config = dict(
    n_layer=14,
    d_model=320,
    n_head=10,
    n_kv_head=2,
    head_dim=32,
    d_mlp=832,
    vocab_size=12218,
    activation='geglu',
    norm='rmsnorm',
    norm_place='pre',
    norm_eps=1e-06,
    positions='rope',
    rope_base=10000.0,
    rope_fraction=1.0,
    qk_norm=False,
    attn_scale=0.177,
    bias='none',
    tie_embeddings=False,
    parallel_block=False,
    init='orth',
    init_std_qkv=0.0323,
    init_std_o=0.00611,
    init_std_up=0.0323,
    init_std_down=0.00611,
    optimizer='adamw',
    lr=0.00114,
    beta1=0.9,
    beta2=0.95,
    weight_decay=0.11,
    lr_head=0.00765,
    grad_clip=2.0,
    warmup_steps=232,
    schedule='wsd',
    decay_fraction=0.742,
    decay_shape='linear',
    final_lr_fraction=0.1,
    batch_tokens=65536,
    seq_len=512,
    doc_mask=True,
    train_tokens=438100000,
    steps=6685,
    dataset='wikipedia_en',
)
Each number is 500 + 50 x the weight over its row's rms, rounded and kept within 0 to 999. Layers, rows and columns count from 0. Numbers have three digits each. The size before them is the row's rms in percent of the matrix's.

# layer 8 MLP down (transposed), 832x320, rms 0.0385, rows 339-368, columns 0-159
103:490485586520482472552481523531445462600538476469516434441449440463485526482435502556476469570556529524575497473567481492462478476500473581544469520506585450484454503501563440515538485510498596559484499523450553464523539495508503490495455491493480459551476602492486432595504541519540569416474462518556456489527483487526470446537471473519522550546526479469345562494452497595487546552515545507517492514528479530463398431454451422463517492432410473509671567456540473455484411494473488
100:522553458450517504528530412563490533491488594489529561532526549462431499520495509480550468587462418487439560530554437449519438521592577432510500512628505445496419507507546547432456556503494552466544474550517538585590540476534541498585482577549593519532515580496561511437505523497437504469514549465620428537523545454503448490494461587521485461493424507464515532507496570528403533403467435525617494455452527578504532477503511474462508406473470517511475631465562476440473469587503437
100:531597510500419411487512438572527517530463448507529497482518528468529526508456476603520474542462455444513498539405522532578447541528483476514501502520479517495500545472487505457570459509580517637525494577534491456529479497498466457453535461408515569546472500534515468489524479494503433481540428490533602481507447417502587488446517446567486482496540582488511493420520495440552457540425395546560518549454449591562472536453508623438532473464569514452574386456552476541505545433468513
104:422604501376529412525497492528533595451446444480518586541549476429496544493423450493481447502467563440472463569353565465355529529490478477487472558498511479503538449475483491531489497610401571461520442546456419589429530488505415528508450504449491458553544510478606541442537505447496475592496490500347429486559569518509505503567508538496526589507504460555458507509544593419411487525542476527451582530430497518481456527531539481534500496456538523530430534511498469469415391462491543
099:433624568504519513497587371519500558523459509526357533458494480404519467448507403520521449527518498522553429553566470536472448512556514510514522539540481501468536501597535456578477513498670622453505508439499462590503482533500455446410455444510512527453618449509503458515520535550463531455555442483476425509607540468446422461459445427610555559547498523529589540509542473506526458509446517485475520430512539572490536411568554492535598469462507497487533446520551509489456469460576678
097:463459532537533490455462554496567548557552543540520496507563499538601434415508595499471529541547525463482515489408467567500607420405532447479467549519516534462520505502433566510459502448478553486483527533430504335458543498467531562492458553474474451534514523504473470528539555476521462520395477422330572503603525475554512522458441454392515559477463525526456523452464528527455515529422464409437481547525523509501400423448540462503459510532428464570495410380581424546517480388601521
099:436429537546473511522501488560531514529546434445578508554481452411492552454541491536453570470564548481516500375519442558403505512504516479526491447491485507353488555561479528526528471521512498463475596447470498397417440420617487569545432475527472486525470548441532526513471503493506546503440452495396534539602562530506463466452529407479562461392442546512477538590460486531526594482522538516480525477512614534558510492569553451494563515507468490514512444516532540525509554434580704
098:471508468473481481462559557451539496505437459577393499516518548447545468523503508557497548460568487468577543461395550462500491513424536560472517543471551534430493435434544451485498516566516516470452535474385536394557495485508546478512402459487603445403582603515468568479371466492494502503579517529292503551507557533527490494505497504422422410421460595576470407529423468458467490443460473521482491497547438542498466489449595500477542483503483450458596486569532530457507511463507487
095:493472532523408437449506499506546602514514429459429469460547506459518489451540533506432497510463505533505527553443516524557560510428541496404363481599474537505557519572448477515446574448591566473484583539421503321564427535445550483547527543450535440466491567525537460473449455497505518454551426492370536518535369498595425539524397461452459568502502501464496577405574470503516556509522474555511529417543448495577530604509487519511443534531495556473504450508539418447518378460488516
106:482500484529398390433516490537475478523431505585382480515578464567506548501477496531476576568583495642456577486531433524535443488531422529504622543422545476512543505399410495513438504554442559517500533506481445462479517554481575594485528497485465459564560457543455532489455539544496455404469402496440438403528505530491512527477531508456459525471504570553471499414537542553453504538530389489585532508444512497437489516531474314427368463485534467595524509551574456421498512504578492
104:359494518514503489450434575483495526468486491423427483487511559534489465458461464538522495514560523538457548511454425388484460503506541488463595517553437534466567472465483524665436404514469521529464485445487502333495444524453513421513468479406505496603547415533467580533396517584531428496574419475435422552455620520522500514432473390527499452444534423469513441490461484545508611496519591508615440428523432508461521403537531493386404534478544554403548568470535555480539485484482566
096:559529497474449607507461506473493549549496523475499475523420569506551471527597556557471367554582545511580503588417486549513587531477463418425548446545505514531522535477547467467448548514543513494501539610570524635542511436425456487488480430412545472526536443565520485524508549526514518579485451450605510543497500413530501479488406620484441376567456436483493506564548530546514528499469517507465420513526491410557450507579535504499499543478476554554471362492500540513494610398515414
107:444521458517490506486466526484434532432557524518563466481490459470515479472468418515474469516476482549373566482460398572430533503494448448337506499509553463472571544496478570423475463400427485374461486529424445514482488447483482486542495530564503474518566468439486535485488545440554465525450552579503496440548380550505469607455511492435447480602504618474513467382442456552462407530548523467509430502403597583543475480488469401432516449477502618466470425514461598525481549533479567
094:485565575556540496501489446579512409494428491440438501442424545415538386485456491555578471487544451437542552437511441476458472531444558503461463493515464474541480466477493446475522478401499549418526527527609591499445465470504534428592517403573529475576502491520543557454446452492529490424468511490466503510511406556543532448513405541458505498474429537463495448563405488412493424495527533513469373548429464500529534450501518436451464516500439523555519492543494576508561499464426435
098:452513557548514493501508577442620477538566410566574411501462430550452619545464545434531532412562360617454457593457514493500619442542540554531458508548603589481567486494499495578419515539565451500506487418425503443518511526474452558549533491578526568511570510548477496535492494466539513525478489515537513440559381470412538488539555532537533484476453503490418543449509481534489575461585543475430499541473492527483482541501577472536547487429516573477438472515523499471464531592462574
092:515521483553515470474565428518502482471491533454465429476483498429542482437525462396448485547420540483473531538558438563570437417417510450518458386529501475490470509563531502577445516481515529468508552500471440687492429464448498454514559461470540483515510463426461491509574427505488570420559567475640530515453417415500527536567490472477568469526475515451482561524496483482464540495415447549459495552609510528527572413568469476556465636506513514528523482465542492480500531423500426
099:500589517522455560521398590539474542547519524479512507461481441525436516617569455594500506481409489583608505598466534415523471403437432486481512508500576415543554538469494574530511496532456386538538600440487514553475484521504502478531504527487397518450484507476442543493472481451483439517526520481578452511493442529482555436569547538501462493487621604567511438438450544513502483492534504470473442475564445534454569462500490516577484452419380453516435587638500487461430471502539636
102:535584486537519534522478434482504509466552432431499581420520550525501509396554500569480523520407489473476456549451471414488502489570472500424580509501552510545480476477474531504605472565522489554543538491432507573422524473544511454516448533523428456447436499572460512526506525453457535417465496592579450481506465571540537421494532541456579504502575530547554549558480414447435588566507534519395483553473478428462393555619470559488434377483516541561570404531494483483439488516589598
098:406492455463533437553568583455488426595514408567529452492527517443604470510478516533444490468568433539456484494532534566529603573506469550467494508503473548516547512482473507541494507473530494449472490571442541396498456515571570459489559521460492527572493462454552497413423548523429512560427507468417509537421572478551482487475399381443563553455419524464548457525526561431420476511472484565535528530469560566480529463586423470498529442458557508434511526474528517561539543407433423
096:441498501530502466540447498571499512577574505488471557455502431498474535529437461525591498404582563501454505422423535486591525537492424488447575548518530474499520409521516489538606482478514427488479457414564438458478531450422536552508526430475497480530404568473510582562484554485528511448520495486493450434472437584499462479493565538512460541552502541507571507589530548537499449523465489571535532477456433508541532511470523567537456387544458409503483524468613480493510496534421505
104:544499480533555532484504551484467533485507521433379462475441508462476519515508571457506483466486535461543564475481433514498572430625572487479523481358532498473506456519539413476529519507460480543518464475531560576507514506567441532440542592537527484489481552493472533479453562589494468561478465554506598504519498474429529563451442436526517522438561484528466536544470510424501526556470581536494528504461447456469485409518427601401430426598468520466545589529525474535515578595528456
095:481479454542519621511521621504512540493448454492506394495567596497547478515523404450535491573436506446542565512526472516504495572567464471512543521502540534562480509542480532506483531492493561573527584549574489428450509453383525484567442437547542536385458515456526611441414471454465505460594576532514618493505514513509498477561500512487480533524441404487582564475447482419584479458489598490516432533579508493504549472611425537442437581513514432588536427441487477491477504563489540
099:509561497576479498559457477492507507485459521555481446578511440548563518573543504467476499509471535580508462547573467467520500458487493568460452454439532497480493578496606458466539456529477514576458516412523581439538495520494486520479450404540493391479540456468536496466453505562461538436538436494413426609474506494458579530467482474517598493581376524446516450354501535547545508483469562444492493539511483450567417414397456543522459541467506517460504452478585507433533601460501503
101:496523543462565530558526627532442550510484459543403437441509421515452469430487424463596561499436531518599532564469486479452502539440483427479545489508603466554480465489498495556587511615525498508452429477559418570414475485493497484467519522453554457528447408566529366537492553496470470552511548554510481493544480516583487459503479468562433535485396542491474518569559605440464468573511448605429527552488551594449493474453491497505471508568421473500468490430583513442441443456510505
098:482529529516540440409548546440379559500409529520411507519590545410453488580532414525502504542559507504571399540377644489577479459533452448517462471491515497462528515438420488512405499475553489463451469450540484349493416532465578463506557513497579571512500498590482502539493501503586513536512503444491477456432442441493514564509372485500542556510430561581491492462522549478518547481477505439498541505449484498495552528448551469478443549475534577520493546545469516481549455482448463
103:534550480416466542518516516489468467538454434450562407535512513464459489607577591541475515430486490468526384410497452445520495474526480594504548458410466541461542498609545457535507531544476488584462583465505512455492501555460455475535389512463549610512557497495519559554453468486452502515543457494527347535519502510496540547474511533511445378520459472493553475484479525440486529531512498467544491487522417497527416482532513473473448563506539549552539527585440512514490529566552609
095:517513518518508537528573476547512523582441466429475550493469500505510531477453500572491383407409547458465512464510565569467422394612510529457438462487565489537522539489474487435481455477444510602549484516469473414594508498571501465557500461460523480554456463461427468533507486548502558559521543567507624528440436536456570435479472436535515509512568470546465530445507437570484508520542462445492596552478546464490544544461430503623545538604528465478509481471574472445510518548493584
097:409525484465494439474532582541549509560544538516540524511534506487491418558509372480557552525525485502576553508380526474466544431513535418508502513560454498491497539466482467479523429484426515532504528480473568355455528573462571542566585564544454521539438409433574573490516512469620474494451458574366470476543501496463519480552510449458452446521521467596550444410522525433491520496471526506521472509417434475528473493469431543568574575470619500523511487432552565452553496543499523
104:458526421500548547430570544467621475510570525589439464585511611532489500434459540450480583445511482494442525539505511450537496495504559510472436523541456513448461470506502547413582527496460539541555382461567553410474498451491493546480393480610431518576441529507534515507493529368561504555522524537484605437514559515444548526511563465519531502432420520607536493526544484534553538509587468438549549465500445454462531528475574545558469528496548526526550447401576547424517487492482492
097:502463537444526577613485528514460498518524417579459564498392515549548458599485407526479526384526512528503404432441507556415473582427533503486450534458516485466437517520548417428524548476533502503551506504598488384501588524484446547472567513465472518527433547555512483510418489586507538462484494461406409512510509399523559492501576421527489485480544482430569411525536442435472385512469551535457490432406531570513560562483437529527574491497468508607526433567488469472566546492479568
# layer 8 MLP gate, 832x320, rms 0.0469, rows 340-368, columns 0-159
106:465551458519470523489534484475501494432548430426482486535486526474496484537488503577483530582475467489559489525630487481515531489524596451507580562535521551518476483374508444421414493539527455444451540542498628558546536358429595573576442514513525517506448522581577509536512484431492560506506541492601530547452562456499633570457525583538513519511412482449524510548476452419489512538499599456464481388526521488535588561561464542454507515445510509532460583493419569515494442477540454
101:486604587434486463428564490447549477472532489620417485430550412547563533568486527517507491468512491487540529605478455535481524539431471475572547513445461497544478471447536532540479467496568498570496620441533453511547486397523474538568594506502556458432467498493499429588481463527478487422518479501493495534520396464533498468493523476587521477558557497470500364496524542521469554521469485507479499548534501504504510522408558533570453486384629505499538527619482513629459476526441493
101:529515471490491462534512492481512421523537486523493594420457568435504512501480509480456610518532571500521465455519500547400559432467473476548492425500592471550462519569435533578442533527551507498612552503541374524423515518516528506499443567543397515479513453552516514493451483488461575592507409471437468531621506496450504525442549542520520542592468551474502534471605495502504456448497498567472561483470489503550621420464445525559454499354446526465499524528564526625448557436587541
092:481554478502501402457475518517462474458565441513563542410463467498482560501467492559465534494497508503533668495455502562477486440496491455533503552517451450472555583453488538465548484435449481580468591412473454521536527524445546518480481452494526511447429537589362465451484359586469484384442536508479467564458593484560514439487422485523436532535475566546510505472565397462535502565479410565446630391500503480512563482465525589626450497460567541628489417473527521458491368447461459
101:530512492495552505568524512552468479416505520536446572507493501575470488552522469446523483497426518554447540507588519483471439502454464539526512404536608454587428457536589515571450434521557469567550444464501428537510556471570452555530541510470530534432454543582304496442519439444509510492374505430532439611577561509459496452533418450520528483543442481426534526575528545492505537538581460524532421504472536484417503590426545479563539522434452521427589509490456513557356569528504515
096:483535469581552523431471510467524570439557491490500424513479543438406583480493471496435521498527500450568519469577491545450560497558551500567463508553533504506567556375506548468504503481606467553500553505428507526451582521491477479508483424502475442594499498568478564531536488511556544422485500528502510436521523423450584491429541449451592450522431461520433516601426481462511516477495549507558495411499486487496572386462487487594336462494560478437419479444489536454506512477518513
105:552586605388531521512505498489448490444560479638488440478487571455447487538515584514415497483472477518545489448464410561572459477441629459558558525447567475594530550447543414455447444500496550528459552485489430479444531522549623435507512603607576542426547524549454554500439432537590528512574477452452459599552494455436459503434574531527486518564498519543522489529504437582471459467513429560488461540399376499431524435526463500439509502533481486470456515461499438529413451540474588
092:508468467515528464575460485473439521491537517514506586503499510492532571595477499452481496599462567479567609579529551513558466569421461443531544448463548521497497524421533486531408511408511437551447442503466355526526520483465487496445494498593489445536528427526415446532443446465502496477601414607533493546602519441511464480545533449545569532477445493433480413546488450442460561516557423441493495479475486466467505349496528461536505538430540417465560442513446514578484501557509501
103:528514503478444420434540542516480493494470500583514384529542485467445445598473459540514506512528546412455527462500469513515496464493559434546514475422437550497476467469478512561576386522491477438460544405483536531510507449558553483439467600547486525597376467614494606524521561539528526465490528467522432527517464464557526571518529487462504423569517494575477512461534470601521442432505465489497509553530485542413445594524475536492537471449531367526473498613552500476579610552376535
094:569566451580663435591492524518547491478533511472504490518525580428483502495491412550440517457446520483490560468563482498400464490535517483547431449491511469537493512509517562528324442454582420478493450481532507462477438463502553455480494518507543586618514475446481589387493613515576467461519452455513507550579579496487467471466439494419440523588488432484532617501508511465492609504487504630509574499531555515426556476532533544449470413503493476452444512420531509497564493634525470
096:495541546508478542449490510533542500462456533397507469581436519436534506596494563465472519531470487505481509556549484616556527491536496567528506542510424499515502519517458448653505595504507525470456517557512451522557520493463409472435505482471577441479495528464523545477508498474558544486468531438493524428561556482523498516417505489520469462583504497453469460528455473454549533444495534530437406501533469449547497604541425464529520553414517413518554490561447493487512594445508513
105:552540421455584554487547466460469521480523480442532433518494484479460499504445470490462505535475542467515588467586554426465570552603551437619539447537516510524539500436468547509481408462532517556539465543520554538540510472468566417562529472533499520451528480518439484513526436546492496410591550485480492489519558627419493494479583571576627509445438471488491460560458420538500475478492489551491535520518566530446530430598487544553432524476509456552515478501485428464513552512505493
090:428494510522468482462582495459489490432540388498561619448528502422603520507418522478505527333501427537586496565486507601475482546468545474512533547555491494557547504476483506478474414499487588491462526477432516508430579515480499458511485461511499530517461442484488532538487541466467514516571433563543470509477412571609572455415502427550527425544485488566541563506526430427505507535431574483535456514472441527545556557503489540464563426533480433508516384552518468483437501449517441
104:555528449502519455586563424503562441515542494439431490499387472500476457499552445441427422522470563553533550519574506438472467457456516436481527458461534554550561429422545500472529438409474455418507452498442534508496466484559622623635494501613439528510504464547422474515443447464508407412466547495526487539530557488489545489427469538418513474551467512521547542422435457587577517531465514472496472484537546499446502557493472532484463589478488561531477541528464505418457522557506441
094:437496484423464473438540518541566524483451485494489519503495605455533536562482543523565495522565530443518460536525495569439512444528547405483529493444450440581625509458449468479526469502535461474452507501502545441480487448578540445487527516536581547498501531442594509484469598492384531535477442505441444494451624560616485574450521536567441505393483605488501572554542462533548478633516579528401491559489551503523534504443467536492485428628497541509481514467469465436496508465542491
099:401440467413549573536477538458485530432596438578496525454569396500543593529455512549517494631494580534523490423541482500522464460490541479506505489554538433443538605406509552395410438499575510528483459497569505551435514494574470465482456451536450515469514458459480414531380461470499497505541475498526417559478434507443509454550417500458501521538434585532477513581512548504469526499544492537488523415581452483471468422436520504568515430508475514539477527402447463449510451558454496
104:542649527547522466552474466527436532561652447506534489472604521438462427583447446467482471466555390465563440480591427538447456487461507451477458506555515518507415421460556510561473546561510474453553480479509508491489428537428548637505461549588585449468451441437508527563475500488530512477539510451492471509569477468449478499488513568521487400542583534499579582527547551456457532468466488470429390472484517482600466470475471589530518614370504522467506483518445457508477425511470522
104:419392467542530555453578446560524564405610436530447519518436503432550458483513398466564537447493526489525585469620424584500488491562519453562514513459524532563505505478443459436541451441512498409458408440404530547510474431503552563620523531546553480493493463534556491554483482546436497484495512470487545543501622394546550575527513452484530582516472468468514532434559468460518551529563505470481420505512474613464558488395570486484535507502569527499585528509532446515438472566521458
098:450506417570516438516535484377504427481457444547563477520588566509575433437449500505499465543397497438515602561538493497525384549477543531518512492529519452449546557513455463430353457473514482502543596481413518483580554553501508448540595503562457434509609550562463455466432444562464426521505455523593489452568481519431509593476437432573539489453504434476542491499528408500432423461531596541449541512539493444482457469525454509496514529515426570499459473512468526500553526538481501
104:445472479579455566498551419444504492463503515500529491468463601542447499574495501484509417489486512458509499510508512455406497484616490399533579539521477584524504534433519487580553553528506539434485530529582527553446478451481525523523429542556629458435401525462520429462425491408482428446537486475456504534485566475475507504475511497487465519541482552527437608596604507542490481482521446484468543470474447589467455355528509537552507414491563470445487442608448521508467470493488501
094:483432483522606444522538570489513490480570455452605518431451561438643454552538473470521543434500473500554475669560570517568454575471456456541508532546511523493428490440483528548487486469514514473528438456486483490550509507448518493525554389460486536503417474509513479459519404398446559469537535468535526594515419490477543626430594557556500476463561527478482411414596450524535453546502427394524481446487474567530451564550413479503561557515514479479546507604484509591521538473470505
099:582547553550468542582483443461511481529420633425476508515449464520474461511466478458441496345424541585511417509517489542496474566510463536533492501552514496504571518552487545552562478518578422487509505527445443513514476492508497506472487512450457562434460485493547520523431571449518488438550369463479506498454506366508541433324552442523529500581467522474462548444366576548531544522480509500519510507498558392598501557414571487501525437465496491541569542603609495530539505553562510
098:470594517377549558534512545557521575472521506544437462435520544506462504646508437491539544441464559515506562448542555522464541563428477531476554534508543443585484525467554521452444547533420487463437422441555365537499479532370401468509429502521488391490559578488480436538481463506522558539545522403483447521468472475553554439511501503498419570557445490459498482468564508505565516497505465532515353558430563578483453594540425506491453431413548411490549560465518449586430476547462486
102:464468509504493445521549545457444456470430468477404467496564597508463467551549539567468456521475474515536476543566519473500468467513531558446499476492418596453612483433517417410491456498555416427514503395507369548425448494592457537542481540432473518585544439534498510457480568530450533450531574396588481448490530440456608550454582454472531477505494471501519544435443586475432543479526559474471435428494497551554413518488437449509524484587473454514467580573476527539403463465527529
101:559445397481516591494484446495510447495452477510582483472535522538488441465446477616503468531520503465502561518494502516418549470473495534581543469446528428458544556512512552434484408457541486471539541441538569470552552434441511557449663544619498517416453524544480500508428558455511564469538526454555483440562551553482492440362534489579433467505529479517458610500532517562498403508441505471386486475508512531526447468507367459532575418580503493405555529510535480534530475506474518
096:415453438466473573492515522532434557492517512581514462586551559475564467549401519545588502508498521474517604536474439523399519528507490490499545538451523528534442475532474481463469575537547561484651432484494459532489469453519471533462482498446513394550451491490539455460533460508453475416565557469511499513464551507528615476497435485483499546462541508391480543526461470453550453514504603558466482448465541472505460526482399529554534505410548514594599480484491470434467523614480434
094:524465389463418402425487581515499544500537519510437426437451490489508484530525471460627471498528511500547468480529471650453455503394538506506505519473501459465485501415509540535533519553542543437430453535466423510476511508565539404416493594525433534433545408479468530532507568465488529555574486471512461488526452438508569482507436559404541472489528465522563470506595519558479536432476590412565473469521507478524528548533498530515530439452501457509389439542519546450404427479481476
106:443433449536470499442501444387440599409587523582467483427484497563532417448529525491492553514477457564443526468603532560490487480510535460433538521520503465501492543478561538414526451542511529477427468528520467500517469584506511554503408447502505398450451476419544577530576546500406502498499597459474534460457535531545524617467559546567557481387431456508547551539449483547486471502471575468464551452499461502461474445459407469555484503457544551469546579489493463465534400488498474
102:394610513492508461483540490464561472444485456576523410412533486425573522531455438481506512560537569424564515531607477489566534417536621521494474521532479458433534635446477590527468523524457531558382461490443584597496508546541542457513524501513447460562487476481489510594560562524590500498520428525517529454571387572538499518469481473514601439441447504483481546538463525524492534500524441500518451455587456506532423451497495534445413572549517568441450569427510571453438475520508573
# layer 8 MLP up, 832x320, rms 0.0459, rows 340-368, columns 0-159
104:579503490510503527574459521467463541540417505439502460575515459502446599467532537528521494437497534443501490511511499599556529511473477440553390442468441558512494451551538446526519516498441441528455483451476428507586509619486389514440573498531564526423504494482430508493468473544562521414440478514454491422555526495450566488398567458571510540505443561522475463464484458609485481510452493556434441507493551497421457524581522499511464569524451445492613508512467459431488486528470537
099:478434463518448506453460491554452400430534459512496545692523560571518612419441449432430476509540466576522476510491462622463503559506484472525447451497442480480445523449521670534513481517425536529522541561458464538429451525538507487464516511477405542410444422552563520545533483427602507549488446479508505481485479471486492492530550462515560546488489396430464411417581508537503580577512503561492542448541454497361517547413533528463517447502564450474481529560530483452420456462377484
102:532603527548529486483556489479448545537366456582503520511455479444518521442431465537468521523501534488469492548529544507461523505514518587543509434489492473433469551526513488579462606410452468507460553521447433486532577522445532490497446558487464501530462514485509610433461380549452564496559543500458453528446574445552480488467521490525408516587522400467460511508472543402537427504518537513460424468420446449455536392554447419483523532569514427462524529533518436556523533500514503
098:517506494417553576454431576476471467445565462511485485607631513533519467513580426524548465532400593588482499546480531468503437564470466452447578505534574530460446513561484520518485513468491518310566469544559548508525520547510521456602465471468517490502591465506615521476503504503486547533552445514458531401457428475475475456515524507466598539477473396489523429425510424473490519457561526569391550556477552451460530573563461447545527520505568491511455559514503524468458486542471505
102:427485530456533551553435576494561541557548473499537509438460436489448453513454552462559458475530435535472549509479456453501491520473550501477466518483503407523451579532555505522546516537590440615489430508497467527464631508547522475423561583523484472515438490613458546512480528496480458504474552520506484537521510488440424568422547445511534526511435499473548511478394539518469477513503542416602492523482601518450477516463469461500444556458441536409516524519487484567412598501439468
101:461589460445454520516533576521504532473497431548555483543543518522490466438510490479529474466539507473462493474555426543495525497468524623458502486458485558495436503554421490570466465536474490537507569513505522580508465536572588496620587449465548419460470526529580496435475588432462425425505503521567510534554413590508541560486449422430518455477570488562521593571432484517468468474500579461549558528498505553540488432529463520481549553404527457522469514487496501524400458574523517
101:473546461474493454598559510492528507496486563513466481543441506518459440487544490619432523494431493632513566482439511392625434523489475463501502488547646512514506481453465544500439465508526402509445394495458421482543509538514443415547598556647508560467427420548482547542546548438448463599434545517457545608521522492596427487598506517471405534485476518521529445480478486546538471531469481469445525529515442517483566520447452492448468535489598438511537477486482399497493449532541536
096:444502472588576488493467554493485505538490494445493447478595477524526493611547583484526516480496464537535562532441575549581540571482471419601412355445547448477494486473469430394451496447600444599510472533441536454486548546535481532457486457550566501426522424520447509541427505462501512515523519470463405519579476511424541489475440372530520563457513503508487427524507430535442628493540410486479510580518491545497510353580466502547501435537421413489516520558407404502554473489591524
105:463515453571403479552489506487537459526512554505519471529459429511513509547482455513514553526480533488612465400436508501424494481545582523582517503469518529509476490559571484487516518588544386407555502438538494480500481506517426507492549442571470441533548542523452446605426481481510416420407516582477456435499557602454493607457485388486426510560392501523451514484506469507485559367573521468539494503500514555510555447476493467511436472539477528409447435612501502548459518564524558
102:548416520502500476453406473455552453561480580482577508451552531467547452416461426463539482480510510493567518494474566487613491470492540521488535487497403524490481525503520464546334531570628399561580453430493482523460503504482479438471521542573461444479480465572601468420549545472517450473524511387480488570486527503542544507435478405441494511478511494606496507505447485540462521411471411484388613518478523551497591526425379435475520518521528425519385512469540525516499485466586504
095:457507501423551405473428484501506439478591430487438497500569433561521423522560492504520484481532538455533529447475529462500448418429433507464503548460533514449440500443457574432458464428511557604476511525555565526490506510462545544518453519449475488465543462529488467510501517472463483596570467561529440503408473599539449504526507531459507511465480462470502448395449560507465468507494475583445581491507458557425500479468510536557555393478579493413523586542646500572515394584427539
108:480463506600412427508511545479499438476470546444508487511489468492531503404435494595515516450508437377491450447567468453439508521558485479546560482464500511485498604481496491484483453474482524454545534544507481592501437485437496440468590610436476488480525532633564577505498480480486442483452581515430568473536500500536482580529481500456586525511469502423528515529529462476604557574504481544537466537578486559566504470543559493528556466420504471505448507382478498531552499467532578
093:443487536500583504473504470513604482605579486498599463413453524586510543480531483539484409576501493484529511497483455479503522548462517500577510492453415399552566427469571606476473515550493550561477497472549491544534508573481442377571525553464577500520531428494502571446475500541499460460518529519498547457520430493536571504551494549521503390401505449555474464536602411485402444537441474467439580507493466530481561524486499515476510481422526547487542495461504606497573534585411480
096:506406479511577518463569576507509580504525483500477539551508549447510498527532444482479523434436541504540468505586531480543598552490510644559460495420516524408562480583517378533484516508523506516544567498413451499513514431442501587507526463566512488500488471549566500520538511505533475505473445525565624466566513541551526565519548462454520446477559510501445459515564426504525649520573545500471475523531399389468516554527573427535431562561433519436535478400457483443457568512492439
094:521492412603572528475534518435519544443538465465459547527515492495424370481453591503522577475567484515540464572459450482552542480451555569511430618452489546451493446438554445569495461525448555473532529516554425532513467497484416495480533483526402444503478498489533507472501486470634557560567504558483483556494416455469455381498562603494535516491580491528542480475510555425518463444563382432551557488494465525491442475482508420519497531455493468500576523533480626553505439500478530
097:469466458437507638552598466551511523408474509553479535465508484568481538474471537613498549507538450409482473533492523527539515504536596520427563539484527467549508544534538528470375567448519473444490412430507396456507527446512416498506494457507479453533561552464464431473443499443419488446567529512483432455388483543579501455601558451470527534529542573591608540533493472531467531526574534427469540435474507543394500521493488523543510383513432571574583511446402439553421562524583468
101:429530540559572489470504430574521527568519446601590505543567454480535577538528538536449524518468459492538541515432479551526507603541511475424422549551442453518490511446547448568481388476493484526540508447611480495424483488438521505473425560489556506484554462427579506588561579515563412473495495532550478560501536444535491453532545601505504487529479512502596500463463491507453417469385502437408506586461510526475437641484456529512507511548502544398411663476478471505562499474482481
098:557500540563502572386525501445526541481599385424490518550430442552490439458483463537481594446488538529518650469548467550424567499587480482397447509495451489552491426535439417444547501390461492501462530456475515529492379502459581550447513522568441545503454401617569560483401481527507461533494557390468590480465535442501463538457524572498448512539500485515497484532476523489529551521510465510547462599481506582430517435387490489506597500429456484490595524498500470509590484466533465
099:470542489427458565587522476512473475412490542424542474587548521463471490464488541531458454614435441536558526484600620454507514536531577433425484489448614525498466573479583439533435537499553543424511453494527473469459557470465518476533502511553523472424470441486559458455546451421498409545471508478519456455518506553511533454460486525561511525440491528445578494507521509494543543439543580453573467506628529524497481505592462511488489492519446523501482449522517488501515481584484453
104:532582513494496553443507466536561483484452518586488475518497431544422507480408544422421534386593503598470492427494562517578515527555505555535496408497555333450387581524560458500499516511497472391411588464565413469492601548520455468548410579480481509471468558464444558543512538472469533562448482535489504593575445465421457437431507451544488455531494478515416543522418479475424508526526502495523421456492484545487505417540470495454434489531469473426532486553417433549438542475480504
096:397562473497554471487473513424487508478590548431576480632471432531565483475573492455374464483423434455567579522532558632525549476529545441542437487502488458576435474437455502458479552546419493445536508448497458519541508504517509529545454510557553532464476442491452476465514502484480552601464566525460414559520498479555474525448574555496507488420478482443465446496541423612551520470557467417381476524447498529555466585489482494539455447492515509524515520514575498486608503508506529
100:447393501461586626509482540464545437500506513502459506471542460485455417456536532508566530521440504575512432407539522559561437514464423463514615528509486384538523632372603573434530448508415427484493535467476490496503482469466467507498500385471494457454499413431416456434529477518452451512531627453527516480503500494464523450428531461529440564475485474536488392448507483498597473442487482478501552492556533545485367485552454505481534503510391519433509478442619548451559605491495491
099:461590473472559439556545567530382511517573504523450544502457514572582531496466453506442391485474598535572434561513507489493445460523548485569524433476566551404458489520527565529495554487459511547436412479541502492549579511530676430461541476405575562540525471545504438499516528428520390531497465497527543432547596532495523546526527435628507471425546496539539534502380509463484516539511548504572473483461446460512454499552388462575529442504430473413463510454464460461525433502478441
100:529472516476440448514525488562437509500434490462481543476519561487448521501488518563531508530481413495640484552529594486470475433552483501434523477380467583478465432520433515492515390490487550476467478545588487511464360455573471538540552443496497520475586432525420588610466483550501494490465512397524466460502458481431523527570550494410542543424499530518575562465542502515443437486543513610533491396451532539510511430367443493461438527427521466482474567447493502523407406429538461
101:479522470535589486567348556442470461496497460488476499492556413569438477579535515505445524450489481477588613474485504485523524559487464472461484553404542567614538533509564497561460535558548599463524508548493436487484507548485436506558457459452534488575533598494486601526480490521545449426484472497418457601478515566489526552480502464590494558514447430477476532532523477606446492554445527502465461438449421452416517439491547522464513451540512536422523475477514559443442520552366498
095:520458530369606440441506425530408482576419599575507511529521525538510459471483457579539552475428532573527492508478488495399529524564411454473552408460524478520321550490531465479542411481558553569485507476526393518469533471461412521493532480425499511467434514552520487505411505521488538578473598514541428521427533503478516461552456492467491502497480484383484470514505472540561462481442509449534505483467464544450605433489531555551498516527597502616436521545477516551458541517585482
098:542498446525450509552514531445593548483485418470579429506488479492506519471593486526500487541562494519616551594560535517485400520470511550465592450495509563540613474433492452453554411439553539414455483467539504452532536565442428559497425462521523394465457571471509398547490471472454467535408525464506448478549586513621604494537422536541561512610522425550474464548619493537505565495447491488482449544589466529462499440594486487544483460469484544500516550498505532466483476433496516
102:483465496552450502581423421486590448474403487477427460473483418510447409409526497542555464573509525488494454569473480536582468519501480429476532464441521499498448473446498441417432445593468443515553498559431406500486536476435420566551597510571474492423585476534417467455523599523531540448494537476530464424432450434474481502475586542496542496520404530524538457430483498454418419468489572396461458524426501542483465511512482516491558560537417499483459431528483502572470464539435511
095:450452438573599527471406469387532532442615442400439355552456489513538480451584450491463454573459487472563531513563539434477554460450529514450515478529564519493513550544505485521446622494556501481453502437523493538490478505504572457566491455535552493494560445542600519531516366417510365523539571479503540518512557518494533482469411509517459471448458550549509466515510471491561550478580471432450418540611478457474516459500532425451413568469458555627520487534527560451512526542510486